Each number is 128 + 24 x the weight over its row's rms, rounded and kept within 0 to 255. Layers, rows and columns count from 0. The size above them is the row's rms in percent of the matrix's.

# layer 2 MLP up, 2048x512, rms 0.0333, rows 1322-1374, columns 384-447
size [104 111 102  81 112 107  93  99 100 110 119 106  95 107  63 104  52  85  97 123  91  92  95 105 102  86 105 107  94 111 124  99  80 103 106  94 109 104 103 115  90  95 112 114 109 109 103  92  99 129 102  54  35]
[[134 111 104 142 136 147 123 133 146 108 128 161 125 148 124 161 143 103  95  92 106 143 169 144 126 126 119  80  83 128 124  77 113 136 115 129 129 136 139 149 140 138 131 122 103 135 182 129 123 132 140 143 107 113 166  98  85  85 141 142 104 127 134 141]
 [157  81 104 137 156 152 132 132  86 145 102 146  94 133  75 112 138 108 152 154 104 129 126 120 105 114 140 133 134 146 118 157 148 129 147  89  99  88 123 162 123 154 141 128 165 117 144 114 110 141 167 139 133 119 107 123  75 163 128 171 127 143 116 188]
 [119 114 148 170 144 143 140  94  90 103 100 140  95  72 140 122 132 155  81 113 138 118 116 136 142 135 150 180 117 151 113 133 145 117 119 128 151  72 132  63 109 123 135 111 119 103 105 142 141 126  96 133 116 103 136  85  99 137 151  89 125 148 129 158]
 [156 131 136 141 106 146 181 146 155  91 106 143 142  97 114 128 139 133  98 103 106 104 140 134  97 140 161 127 124 128 104 167 151 172 114 131  82 126 113 137 117 148 139  83  98 119 126 147 134 174 163 115 116 106 117 100 121 168 130 140 139 114  80 131]
 [117 119  82 160 135  97 136 131 122 132 141 147 154 109 170 174  99 127 107 165 145 145 117 186  88 120 120 116 115 128 108 117  84 164  97  84 155 157  89 176 147 100 104 108 150 108 135 118 130 118 124 135 119 128 116 109  91 163 146 117 119 136 158 125]
 [147 150 146 131  97 119 146 134 141  86 132 167 175 137 199 173 118 157 124 148 106 120 128 100 133 171 124 173 152 148 122 192 143 133 106 124 141  75 149 178 117 131 116  86 140 113 141 139 118  97 145 142 108 106 151  88 106 115 113 117 122 103 151  87]
 [ 78 151 161 145 117 131 133 114 132 152  72 173 165  93 111 111  92 158 110 171 130 136 139 151 144  91 153 130 144 136 103 148 105 150 102 126 133 118 111 135 135 139 153 168 113 119 146 125 143 142 103 101 101 151 113 116 111 109 114  83 143 140  81 135]
 [ 86 145 123 142 160 142 122 153  89 132 132 134 130  98 106 128 155 139 122 127 123  74  92 112 132 129 123 161 151 114 110 101 139 120 124  99  88 131 122 119 148 120 124 131 106 138 105 122 116 111 140 121 135 133  96 103 144 165 150 123 136 135 120 141]
 [126 110 149 157 108 122  87 140 139 131 166 124 115 146 164 123 140 162  84 146 115 150 142 147 143 145 167 134 126 111  84 100  71 139 140 100 146 140 127 112 122 127 155 161 140 123 142 133 175 113 135  99  76 110 156 142  97 114  97 127 113 134 140 165]
 [120 141 125 145 156 108 112  93 116 165 129 135 173 113 149 120 123  68 144 150  92 135 135 147 145 155  98 145 164 125 153 151 120 115 177 113 140  95 124 135  72 145 103 149  92 152 109 132  99 107 112 131 103 114 118 121 128 141 125 144 107 153 114 151]
 [100 132 115 145 121  98 145 143 140 102 133 124 154  99 103 138 156 143 160 136 127 152 181 159 122 136 101 128 155  89 136 134 134 133 108 125 149 133 138 115 111 132 113 121 141 140 184  82 134 118 108 137  94 110 118  84  77  96 117 127  85 135 116 104]
 [153 109 127 142 176  75 108  90 111  94 120 117 117 133 160 157 118 132 164 110 106 120 126 132 157 112 146 126 116 106 142 114  79 145 150 129 151 153  94 184 129  73 136 104 115 139 170  79 118 111 152 132 159 111  87 106 131 133 109 118 117 139  92 144]
 [134 121 121  96 144 107 117 140 101 108 146 166 140 139 162 107 156  81 160 165 161 164  98 141 135 135 113 162 121 139 121 125 116 112 116 112 151 154 162 130 142 123  83 125 161 151 110 107 150 125  84 120 138 124 112 169  88 101 158 141 116  90 141  74]
 [133  77 167 136 104 168 126  75 149 152  84 116 141 130 102 126 109  88 141 152 144 163 124 112  88 108 129 110 130  97 135 117 140 133 131 117  86 116 102 143 159 119 130 122 147 196 144 133 141 131  97 111 113 126 138  93 157 113 142 138 137 134 165 119]
 [172 130 102 129  96 140 147 148 177  91 151 174 155 100 134  97 114 162 119 133 110 134 141  95 135 107 125 126 132 109 102 150 116 114  99 116 127 107 116 176 123  57 153 146 156 104 110 105 134 138 116 131 110 148 149 141 120 142 105 140 149 120 130 103]
 [112 127 126 105 128 125 135 118 165 130 129 129 120 150 134 109 116 133 126 108 110 135 146 154 102 176 162 109 144 136  91 140 162 134 143 116 131 111 103 137 136 170 148 122 136 157 136 121 120 174 126 147 155 108 139 130 120 160 102 176 119 115  87 141]
 [111 107 150 150  92 139 127 132  94 161 140 114 124 106  91  92 146 138  78 132 101 150 188 100  74 108  76 138 111  72 106 154 122 137  89 111 122 131 138 145 137 123 127 127 123 151 116 140  92 116  74 175 125 128 123 100 126 130  53 162 152 112  97 146]
 [ 99 199 129 137 129 103 140 133 159 107 118 111 164  99 111 104 106 132 163 141 147 134  89 167 130 112 112 137 110 123 112 147  81 151 158 146 129 116  80 141 103 157 142  92  84  88 180 158 155 153 154 116  86 119 106 117  78 132 118 143 110 164 129 116]
 [101 146 133 112 127 102 124 132 113 115 168 124 118 112 117 113  89 131 120 131  93 119 102 107 129 147 127 108 158 126 134  82 162 117 109 156 162 146  91 130 136 189 131  82 158 140 101 108 132 110 173 111 164 135 135 124 101 121  91 147 113  94 139 192]
 [114 113 120 105 108 148 127  92 150 110 122 121 150  76 152 125  86 109 147 159 138 118 111 149 156 158  69 167 139 122 101 134 104 104 117  86 112  87 114 139 158 130  75 146 123 150 103 144 146 123 134 162 119 111 120 115 110 157 188 139 138 124 113 159]
 [164 142 113 158 156 169 100 177 119 151 132  83 141 141 109 134 122 134 100  99 129 109 132  65 123 123  91 107 137 120 113 160 128 112 116 169 132 143 132 118  90 141 113 158 163 135 129 113 124 160 104 100 137 144  86 128 143 118 117 124 121 113 110 137]
 [128 117 129 104 151 106 134 105 135 102  75  85 157 115 142 124 163 130 156 117 109 121 109 103 102  97 104 171 117  96 105  89 123  71 120 128 132 137  78 169 127 152  83 102  81 108 130  98 150 130 154 144 109 132 124 119 102 101  80  93 126 146 110 127]
 [163 131 127 141 127 121 105  92 108 152 130 120 106 151 103 146 177  71 119 100 115 134 165 143 104 126 150  88 132  75 118  98 116 126 137 118 133 114 115 121 127 149 134 152 147 147  99 105 127 117 143 141 167  88 173 158 132 116 105 115 122 138 160 135]
 [ 94 117 151 160 113 123 125 149 133  82 115 143 112 140 146 145 129 108 110 135 100 133 144 110  97 107  95 132 120 164 135 192 158 134  87 152 143 158  93 130 113 161 152 133 102 149 153 184 183 153 152  97 181 119 144 142 107 106 122  95 101 136 131 144]
 [107 100 110 188 136 110 115 139 100 141 131 161  80 107 111 144 144 132 151  92 104 123 105 147 135  99 118 105 137 123 126 169 113  80 152 163 137 145 107 152  60 118 120 114 163 120 132  73 124 105 135 172 192 112 101 136 133 127 110 140 111 117 133 123]
 [109 140 147 110 118  95 103 128 131 160  99 137 108 133 126 139 138 109 111 105 122 147 142 139 143  85 169 125 153 103 127 170 129  97 146  90 111 129 143 135 119 121 125 129 155 131 152 113 134 103 111 153 114 116 154 149 139 162 144  79 105 111  95 137]
 [ 99 105 131  79 100 143 169 126 134 106 151 174  71 119 104  86 145 115 147 139 160 137 149 112 124 105 139 133 148 149  83 175 102 111 101 141 107 109 108 143 141 106 159 116 114 166 127 125 111 174 102 103 115 150 109 138 139 128 130 136  98 115 105  63]
 [170 107 105 103 112  99 151 148 163 166 122 142 159 117  67 114 137 166 144 106 113  81 129 129 114 153 141 123 151  94  90 114 124 126 150 103 118 108 106 113 132 106 146 106 149 106 143 148 144 147 126 115 128 109 107 142 166 112 135 157 157 145 157 122]
 [151 141 115 118 138 161 151 156 102 161 156 120  91 145 115 123 140 160 129 174 121 173  91 150  92 168 169 138 163 112 122 144 104 146 103 138 127 128 132 145 129 108 101 148  99 121 147 159 120 140 127 113 167 100 118 120  71  94  97 142 148  97 130  92]
 [145 124 164 140  72 120 120 133 128  80 116 110 175 133 164 149  85 117 148 134 114 115 132 133 123 183 170 108 124 124 137 102 179 138 106 162 167 163  96 136 137 105 124 105 121 142 148 150 144 139 122 111  96 114 123 176 176 132 100 128 137 131 116 110]
 [159 113 145 118 132 135 131 134 142 147 112 141 116 113 145 129 120 133 155 125 125 150  99 122 125 115 119 110 137 134 109 131 122 121 120 141  82 153 178 124 169 105 108 185 124 127 134 137 125 158  88 134 106 111 100 109 140 171 129 159 123 114 164 111]
 [151 166 140 137 113 105 134 107 136 163 112 151 121 152 109 127 133 130 148 107 109  89 142 115 123 113  83 145 141 106 151 118 183  91 220 120 113 168 124 184 171 125 145 117 153 128 116 127 128 101 140 114 139 111 123 115 138 121 150 118 120 111  86 154]
 [122 127 165 132 105 129 146 149  93  84 133 168 167 104 149 149 128 120  83 138 104 130 126 112 105  88 138 124 130 166  86 154 108 104 146 155  84  96 131 160 113 172 112 125 122 145 144 143 136 110 125 110 125 195  68  95 148 126 150 111  90 139 181 119]
 [143 106 144 173 149 153 135 118 119 112 126 112 118 129 125 130 126 119 143 115 137 130 113 153 170 141 164 164 119 134 168 140 143  93 133 114 114 118 126  88 143  81 104 152 131 111 125 135 171 162  98 156 128  91 126 115 134  76 115 140 123 121 128 133]
 [153 140 160 150  97 131 160 144 141 120 123 121 164 132 140  71 127 122 144 108  97 109 107 135 110 136  99 132 144 114  87 137 107 135  78 120 113 150 127 101 125 145 136 108 112 115  93  99 146 136 131  93 146 159 140  98 175 129 130  69 119 111 127 128]
 [152 107 118 170 115  91 130 140 104 137  88 159 118 125 105 152 141 170 196 129 132 114  90  97 144 116 127 137 105 108 137 124 118 112  97 147 142 152 138 165 128 130 128 147 108 146 122 141 149 107  64 128 120 117 134  86 131 105 166 145 144 118  87 131]
 [113 132  93 161 164 125 165 145 124 118 127 132 103 125  98 126  83  79  91 109 126  61 144 153 130  76 166 165 147 140  89  78 132 132 149 100 138 117 137  71 135  99 142 121 138 145 128 141  96 129 105 144 111  88 132 130 107 120 118 106 137 145 104 124]
 [171 117  86 147 155 147 137 131 107 172 157 130 131 114  92 155 161 122 107 149 122  94 115 100 145  98 140 159 111 134 122 127 143 113  90 130 109 118 139 128  98 102 123 164  95 153 156 102 154 136 137 128 134 135 135  97 124 122 142 142 126 117 118 167]
 [103 164 132 106 110 170 123 154 139 109 136 129 141 109 113  98 146 114 114  83 115 170 107 122 150 150 129 133  95 151  95 158 143 164 116 151 153  97 138 188 130  92  88 163 175 145 137 103 114 112 110 105 144 126 142 163 142  92 104 146 111  81 131  98]
 [118 143 134 124 148 120 132 167 126 133 160 134 100  84 116 119 109  69 121 122 175 136 119 125  84 121 179 121 159 115 118 129 128 110 124  95 162 104 125 101 145 129  78 135 150 138 148 105 102 137  98  95 142  83 138 110 118 153 120 149 183 121 137 162]
 [125 178 123  99 139 152 148 148 125 119 149 146 134 120 162  77 126 101  90 123 158 121 142  95 102 130 143 136 161 139  99 139  89 119 128 125 160 109 123 102 116 108 119 123 118 162 105 145 126  99 132 125 101  92 196 115 159 125 109 115 128 155 146 129]
 [ 97 139 115 111 164 123 109 146 189  98 119 137 127 121 156 133 131 112 108  98 122 134 142 124 102 140 142 132 102 100 112 136 141 148 110  89 105 119 150 101 107 121 155 123 125 118  96  88 150 118 102 139 163 138 123 141 127 123 102 116 123 100 138 151]
 [110 134 148  78 155 133  83 128 145 137 156 151 114 101 125 122 117 152 128 138  88 124 125 125 120 138  74 131 139 127  92 128 169 117 151 116 102 109 115 169 137 129 129 160 134  92 123 106 151 136 130 113 110 125 158  79 115 152 136 123 139 189 140  99]
 [135 125 151 118 137 153 130 139 137 114  86 136  99 151 137 202 140 132 116 169  70 133 144  97  71 115  86 114 100 140  82 103 118 119  99 124 128 158 142 136 146  91 108 134 115 101 176  82 113 137 109 131 101 136 145 140 159 122  90 126 114 149  95 128]
 [154 137 157 143 103 118 131 172 178 124 127 129 147 101 135 131 120 141 120  81 111 100  99 106  95 158 151 127 145 140 141 120 139 117 153 154 139 158 153 127 160  84 122 116 115 106 141 121 170 128 134 121 106  96 152 106 129  83 143 136 164 137 120 132]
 [115  91 122 112 111 125  89 123  88 159 142 132 149 102 152 103 139 149  99 140 121 151 136 184 124 170 149 135 118 109 140  93 110 128 127 104 111 127  83 109  84 111 153 159 121 153  98 151 124 115 124  88 121 110 129 115  98 104 155 114  83 148 108 124]
 [158 143 115 132 142 119 150 128 142 110 157  99 106 138 124 142 177 140 157 146 124 116 110 123 124 101 159 117 123 121 132 131 144 155 129  79 139 138 126 153 118 113 171 141 176 121 133 132 108 131 144 159 139 125 162 165 101 168 110 137 160 137 125 122]
 [139 124 127 117 141 144 124 123 135 141 105 124 177 137 149 109  97 139 136  80 122 109 128 141 127 120  98 153 151 152 113 102 158 174 131 126 150  79 164  83 138 135 147 158 132 145 107 183 110 135 132 123 127 137  65 128 123 117 131 133 145 136 155 131]
 [140  78 146 159 157 102 156 123 158 112  87 107 127 159 165  70 104 114 139 146 121 141 152 130  92 134 130 169 132 109 106 150 138 118 154 168 170 142 122 163 155 108 105 124 147 133  96  99 135 114 146 146 140 102 137  80 103 115 103  85 149  99 138 106]
 [164 166  91 132 124 131 159 142 142 103 118 139 136 139 131 160 102 126  88 161 134 103 102 147 104  90 135 141 161 101  93 134 140 170 146 156 133  98 100 114 140 102 108 142 149 118 122 150 164 108 136 101  94  63 121 165 172 125 119 171 136 148 134 153]
 [148 137 102 115  85 143 136 169 172 110  90 118 113 139 131 118 123 143  89 106 146 161  77 110 113 125 149 120 173  90 100 131 133 123  93 147 153 160 139 157 106 174 113 116 140 135 129 137 159 131 107  89 134 126 162 127 142 126  86 102 158 116 157 126]
 [103 130 122 103  86 134 135 113 136 114 111 153 101 139 138  92 112 152 165 110 146 128 124 162 145 144 126 122 112  80 109 145 112 147 162 147 129  94 137 132 139 158 133 131 140  69 125 108 104 119 149 129  81 115 161 128 113 180  88 149 111  89 129 139]
 [110 129 122 157 113 169 161 146 168 144  83 162 122 121 130 112 121 119 131 120 110 138 139 104 114 108 106 145  83 132 150 136 127 110 128 123  92 117 156 154 101 151 114  83 142  99  91 133 164 126  95 185 125 158 161 131  94 140 148 124 152 108 121 139]]
# layer 2 MLP down (transposed), 2048x512, rms 0.0333, rows 1322-1373, columns 384-447
size [107 110 107  70 112 111  91  93 104 107 118 112  87 105  61 105  51  90 100 131  84  78  91  99 104  76  92 103  95 105 105 114  75  94 109  95 115 111 106 128  84  88 108 112 114 112  95  87  92 119  99  53]
[[110 144 121 126  98 107 147 158 163 122  92 150 138 152 111 133 113  95 117  93 162 111 132 116 120 139 111 145  88  98 167 131  69 130  85 112 129  86  95 142 167 115 148 114 115 113 116 138 115  88 132 133 127 116 125 168 131 134 130 134 168 119 121 132]
 [150  95 130 152 141 112 145 117 103 133 147 176 100 129 167 179 130 115 115 118 140 128 115 129 117 134 115 145 151  96 163 103  95 138 129 195 114 111 119 124 147  73  95  93  96 115 118 108 129 150 116 142 119 117  91 141  93  89 111 108 130 149  99  97]
 [179 125 115 144 115 133 119 122 128 162  76 166 155 128 116 142 144 143 119  94 110 143 133 138 111 163 115 177 132 113 120 172 133 134 132 106 110 157 132 134 117 127 124 118  81 117 148  81 131  82 118 102 113 119  98 127 121 116 110 117  93 126 137 129]
 [158 114  98 135 164 125 133 144 141 148 162  82 113 150 170 158 184 106 166 139 114 161 109 133 130 166 126  98 151 120 125 111 168 144 151 175 103 110 152 138 150 152 119 130 132 108 121 124 156 153 138 125  94 159 105 119 116  98  95 119 125 143 141 165]
 [126 116 127 129 114 147 117  86 120 122  78 159 130  82 135  95 161 135 160 140 124 133 107 149 110 133  86 116  96 134 143  86 126 144  86 135 157 126 111 154 136 133 110 126 136 155 112 105 109 163 112 140 117 112 129 116 146 139 142 122 166 149 134 149]
 [ 82 158 135 103 176 186 100 119 186 156  93 154 112 149 104 115 110 106  98  99 103 157 151  93 159 127 150 134 101 129 105 143 116 121 132 109 125 159 149 148 127 167 120 101 143 169 165 181 125 100 129 147 127 173 144 149 117 131 116 115 150 178 161 105]
 [131 125 160 129 126  99 121 123 217 145 147  82 169 188 122 148 158 118  90 133 149 100 111 138 146 114 119 162 168 155 152 127 123 154  90 161 133 121 142 151 105 105 110 115  93  83 165  88 127 124 165  83 119 144 137 113 135 106 168 109 123 146 139 132]
 [143 108  91 134 127  82 150 154 180 113 122 138 158 104 124  78 122  99 157 123 137 152 140  84 133  97 102 133 146 190 131 137 118 167 113 138 140 137 136 114 132 134 106 152  99 130  81 153  86 127 117 120 141 174 136 154 110  96 124 127 138 109 116  98]
 [189 124 145 135 139 106 137 152 153 151 142 169 172 121 164 123 119 146 127 150 181 103 122 102 143 130 151 139 106 116 109 153 122 127 111 117 132 133 156  94 123 151 151 122 138 112 122  41 115 132 115 171 163 103  93  65 119 144 143 129 107 122 133 167]
 [130 185 173 126 157 172 176 150 156 174 151  84 133 115  90 114  90 163 102 127 115 124  84 169 127  95  78 135 125 137 129 152 145 106 193 117 100 126 113 135 147 113 112 124 148 117 134  77 144 155 126 134 128 174 113 109 163 135 122 130 175 145 139 127]
 [130 124 144 137 123 112 129 106 133 136 161 156 119 137 105 160 162 145 182 122 139 147 141 101 102 102 120 105  80 140 122 129  88  97 101 117 103 118 149  85 114 142 134 121 143 114 135 170 143 158 142  86 121  86 107 138 103 112 130 148 128 123 130  95]
 [105 154 112 124 132  96  76 117 112  71 104 101 100 150 152 111 111 100 102  98 122 147 155 127 147 120 134 119 136 146 149 114 160 149  90 122  99 157  86 128 136 109 139 153 145 168 104 144 134 149  83 112 154  64 119 146 141 161 112 119 100 106 145 119]
 [111 163 134 165 152 131 124 126 108 156 125  88 127 116 124 130 133 196 139 144 137 127 132 191 138 106 103 137  88 173 111  97 139 102 144 149 124 127  85 138 160 177 120 137 134  94 108  65  89 129 133 127 110 110 146 161 138 108 161 131  99 134  96  88]
 [144 125 138 158 101 112 168 106 143 148 125 147 171 123 150 122 135 108 116 156 145 166 140 136 108 162 135  94 141 114 168 113 116 136 139 180 160 136 111 135 175 116 105  88 153 120 106 150 115 127 125 126 127 122 150 148 173 112 145 150 146 146 113 145]
 [134 147 176 166 147 129 145 120 100 103 168  90 125 146 145 151 173 102 146  88 135 137 114 142 109 180 134  76 128  84 120 102 114 144  87  97 116 154 150 166 131 157 115 147 142 146 106 131 128 128 129 117 115 153 112 165 150 147 136 144 144 151 125 126]
 [163 166 138  92 179  89 128 145 137 145 115 150 157 135 101 123 129 114 110 119 166 141 138 165 182 133  99 139 165 133 133 140 111 141 148  97 120 125 109 135 133 117 117 147  84 136  93 108 182 143 124 127 155 107 131 144 162 117 146  85 137 129 109 108]
 [151 146 132 116 100 118 134 125 144 162 110  86 157 121 132 164 119 123 158 111 152 139  90 118 160 133 114 119 140 130 127 133 144 170 148 137  84 151  93  89 130 112 110  98 107 140 130 161 146 130 136 155 104 129 165 160 124 147 105 132  88 167 157  99]
 [174 167  98 158 133 139 149  45 183 133 151 146 129 172 116  86 130 157 144 115 133 142 123 142 124 127 133  78 145 122 125 112 152 146  92 125  98 129 142 106 160 125 150 134 130 147 136 123 122 120  98 105 135 113  70 128 156 144 141  80 112 151 131 164]
 [130 134  65 100 128 184 108 161 115 141 118 104 190 106  84 100 138 160 123 127 126  97 121 124 139 125 120 130 135 154 171 140 153 123 112 133 118 123 112 129 127 117 128 101 120 123 116  68 120 138 123 115 130 121  86 154 135 106 138 107 128 129 162 128]
 [210  91 139 164 158  97 147 175 115 147 158 161 140 123 131 129 107 108 133 139 100 147 153 143 139 132  95 133 138 145 148 137 128 128 115 140 130  89 124 144 138 127 143 142 114 110 123 117 180 124  91 138  86 115 155 145 113  98  99 124 105 115 153 152]
 [109 104 118  70 118 128 111  65 145  99 102 115 120 127 142 114 131 143 147 150 122 107  92 145 134 160 112 154 156 157 120  95 127 124 164  96 101 121 114 126 122 167 159 110 117 138 121 128  77  91 124 141 140 144 121 136 116  89 112 179 147 133  90 145]
 [120 139 105 103  99 147 159 116 126 114 129 186 132 168 144 110 161 141 117 130 123 110 135 145 136 143 115 134  98 103 108 154 166 117 131 111 101 121 107 147 152 114 123 104 134 150 118  91 165 169 145 149 170 129 101 138 126 115 102 116 100  45  67 120]
 [119 125 129 144 144 196 107 150 134 143  89 168 123 174 115 119 125 133 108 127 130  98 162 100 143 112 129 126 122 100 140  95 146 156 101 140  92 119 127 131 109 121 137 135 155 145 114 144  90 152 123  57  93  84 128 147 136  97  58 168 113 113 142 147]
 [104 151 118  97 142 113 118 130 153 146 148  70 150 162 117 175 105 142 128 160 123 145 139 121 118 147 117  93 130 129 122  74 165 117 122 101 116 126 123 130  78 131 171 156 128 133 156 142 120  69 134 140  84 143 128  91 125  99 120 121  78 171 136 141]
 [130 133 146 114 118 133 112  94 149 116 133 114 146 119 142 100 130 139 115  72 116 120 105 118 166 134 131 128 115 115 161 137 125 162  87  71 132 161 139 126 187 138 120  93 122 139 132 132  77 124 125 100 141 102 157 117 134  91 143 100 112 119 154 149]
 [163 141 126 118 114 128 163 102 121  88 116 135  73 115 127 130 142 105 104 125 158 149 165 145  93 136  78 114 113 126 137 126 134 126 157 162 127 135 126  78 130  85 130 109  81 109 122 100 177  91  82 142 137 125 129 109 130 179 193  79 119 105 150 125]
 [157 119 124 123 125 114 183 129  96  96 143 169 100 155 151 135 113 126 138 145 131 108 133 107 129 109 107 120 158 126 118 126 113 144 116 120 158 103  88 107  80 127 109 118 168  84 133 159 162 123  97 139 131 149 160 128 125 169 130 143 120 166 130 123]
 [143 101 119 168  97 143 138 153 163 138 128 133 106 113 127 124 120 155 124 135 103 141 116 137 160 131 133 106  98 159  92 130  90 122  64 157 111 121 172 124 170 161 109  97 111  74 158 114 126 163 113 133 135 118 163 134 113 158 122  77 154 106 125 161]
 [184 138 151 124 120 151 124 136 109 155 143 140 146 100 117 101 117 136 129 128 134 110 167 126 115 121 141 178 118 130 116 138 124 124 161 109 141 126 123 132 103 148 155 149 146 139 134 110 145 133 157 126  85 213 124 115 108  94 115 133 196  96 121 185]
 [156 141 115 138 133 136 140 102 109 156 141 128 156  83 115  82 136 185 132 130 140 164  84 119 143 141 144 178 102 145 163 123 126 124 114 139 130 114 137 153 151 125 120 143 125 116  72 155  98  86 146 149 108  95 164 117 159 144  98 147 116  97 120 115]
 [154 145 119 124 127  99 218  83 128 140 158 117 111 172 129 135 128 134 146 112 141 140  50 139 139 138 119 110 111 129 143  78 132 128 122 154 136 122 185 137 153 109 116 154 151 110 160 100 108 129  76 136 161 174 111 144 125 161 129 158 116 131 119 106]
 [115 132 134  90 103 101 145 107 164 151 113 107 114 126 157 111 105 111 137 123 149 125 147 123 123 119  82 158 162 108 133 137  87 170  90  96  81 148 113  73 142 127 130 140 116 143 128 175 163 115  98 174  84 141  97 145 126 125 156 162 144 114 123 123]
 [123 111 141  94 116 118 151 127 101 135 110 151 121 126 127 135 173 115 135 132  80 169 126 138  99 148 109 141 138 146 112 136 151 115 120 132 127 108 135 119 149 147 126 120 144 135 161 129 120  89 147 120 117 102 134 127 103 159 147 134 178 132 147 168]
 [116 146 149 128 148 135 100 152 117  65  73 145 125 164 127 169 100 125 144  98 110 132 132 101 118  81 154 131 136 134 103 141 138  88 156 149 127 114 125  72 110 124 136 115 176  87 128 118 106 169  80 115 111 107  99 138 146 163 128 145 152 144 126 146]
 [106 143 118 145 122 120 112 126 115 177 146 136  80 125 113 118 140 110 130 133 152 116 147  90 153 119 167 119 128  93 170 140  83 138 138 109 171 148 131 163  69 104 149 115 124 125 114 100 139 144 127 113 126 119  69 154 144 149 143 115 148 108 137 106]
 [125 145 136 121 111  95  97 141 178 114 156 100 112 112 113 122 127 114 105 114  99  92 119 144  95 158  96 106 152 155 131 169 188 132 148 129  95 126 118 147 120 183 161 137 125 116 126 118 122  75 138 115 108  99 161 134 153 118 122 118  90 169 188 133]
 [109 132 122 161 100 136 151 148 146 114 151 108  93 109 159 110 105 142 116 133 108 126 133 163 120 139 167 120 111 122 139 110 110 159 147 194  85 128 134 123 126 143 147 121 136 137 115 125 145 152 126 120 163 112 144 165 135 109 156 113 130 111 108 152]
 [143 115 114 147  85 123  90  97 139 111 120 138 111 133 140 139 135  81  90 164 139 128 121 115 160 138 150 123  95 160 157 110 127 143 166 169 126  96 151 112 103 113 147 104 111 128 142 117  98 122 144 143 104 123 132 128 111 119 134 107 147 153 123 133]
 [121 147 159  94 149 131 113 128  84 157  83 117 115 144 133 151 152 111 150 151 137 148 130 125 136 128  81 148 132 153 139 132 155 170 117 158 106 140 122 150 113 153 133 148 162 114 129 133 188 129 140 143 170 133 135 133 114  82 145 120 160 130 180 167]
 [129 120 158 158 178  96 138 106 146 115 124  77 154 123 110 138  80 120 107 103 124 161 103 107 104 117 186  64 144  58 135  98 103 161 142 133 141 148 138 160 156 143 124 127 141  85  92  96  74 138 112  88 113 138 148 104 127 127 164 121 141 120 120 173]
 [112 113 122  97 141 144 109 115 176 202  91 152 120 133  96 105 121 135 131 128 131 122 139 119 120 117 117 108 110 110 120 132 133 109 124 148 122 127 146 147 160  75 128 132 146 170 111 107 146  97 150 106 103 115 142 111 105  85 148 131 141 172 121 149]
 [151 135  91 138 145 116 155 110  98  84 164 114 137 179 104 139 103 188 112 108 122 128 122 127 138 128 122 180 136 133 112 120 180 117 127 108 109  93 130 138  98 145 134 111 107 119 115 165 122 123 129 102 106 137 135  98 135 145  82 103 105 164 144 124]
 [106 114 144 102 133 106 142  96 146 100 130 130 167 154 139 144 120 131 112  79 119 113 128 140  81 142  67 107  80 144 137 103 162 127 120 146 111 149 172 106 110 125 154 136 141  95 119 130 159 157 130  95 137 139 149 102 111 153 134 105 125 125 120 127]
 [125 153 155 159 120 124 129 142 137 144  98 155 120 152 135 119 118 106 102 123 119 169  93  99  76 137  93 125 124  96 117 157 157 122 141 138 132 121 128 123 106 144 119 106 109 146 163 117 118 145 103 140 106 127  91 111 104  93 124  80 108  89 147 146]
 [136 157 132 144 149 129  75 103 103  95 107 108 145 125 150 111 195 117 108 161 143 129 171 109 140 149 156 100  89 113 106 110 115 159 139 116 109 137 131 137 121  91 164 132 156 122 118  95 128 178 148 107 111 104 131 123 141 143 174 120 133  93 145 132]
 [153 123 103 139 116 138 138 147 144 133 175 180 134 121 164  74 157 132 112 123 170 130 141 108 120 109 111 168 119 141 117 170 136  80  63 122 133 115 134 124 103 172 117 142 168 143 152 117 164 164 136 119 119 137 114 141 113 116 137 145 112 149 152 106]
 [164 111 117 170 118 116 145 116  99  80 101 146 153 153 150  99 132 172 130 129 170 158 155 134 142 135 140 126 141 143 135 148 136 118 101 128 129 120 128  63 147 136 132 105 136 154 106 134 162 112 138 139 154 129 124 146 137 105 100  98 115 143 111 135]
 [114 134  98 130 136 143  88 156 131 136 136 139  96  84 117 144 127 118 115 137  94 122 137 107 129 149 135 152 132 143 155 133 132 109 118 117 132 129 122 144 112 118 136  93  94 118 124 133 128 108 133 139 161 134 151 135 131 126 150 139 131 102  77 110]
 [180 119  85 131 163 158 156 116 117 127 131  94 124 147  92 142 140 134  76 110 164 117 132 118 141 110 159 133 111 123 130 154  60 158 125 142 158 129 181 109 126 146 163 122 145  80 159 154 130 107 133 130  96 139 105 129 129 154  95 127 162 104 131 149]
 [107 144 106 170 129 151 101 139  79  97 129 131 203 125 163 175  99 153 123 140 118 135 145 152 119  95 154 119  92  85 103 167 103 126 181 134 116 111 116 154 158 102  95 117 113 125 126 105 159 163 145 118 131 134 147 148 158 118 164 102 137 146 186 120]
 [155 104 169 118 155 133 143 133 139 111 111 131 140 139 149 137 148 129 156 142 118 163 112  98 141 150 164  78 168 111 124 128 136 130 114 142 155 106 126  94 142 123 159 128 134 119 148 128 138 161 153 141  99  96 171 109 149  93 103  84 110 129 165  94]
 [102 134 142  96  92 139 138 107 162 101 144 141  96  95 165 147 124 156 135 140 132 117 170 120 140 130 137 163 118 121  88 131 178 123 139  86 148  55 115 153 128 130 122 129  83 119 109 101 159 107 167 148 117 170 122 152 136 105 104 126 120 183 153 126]]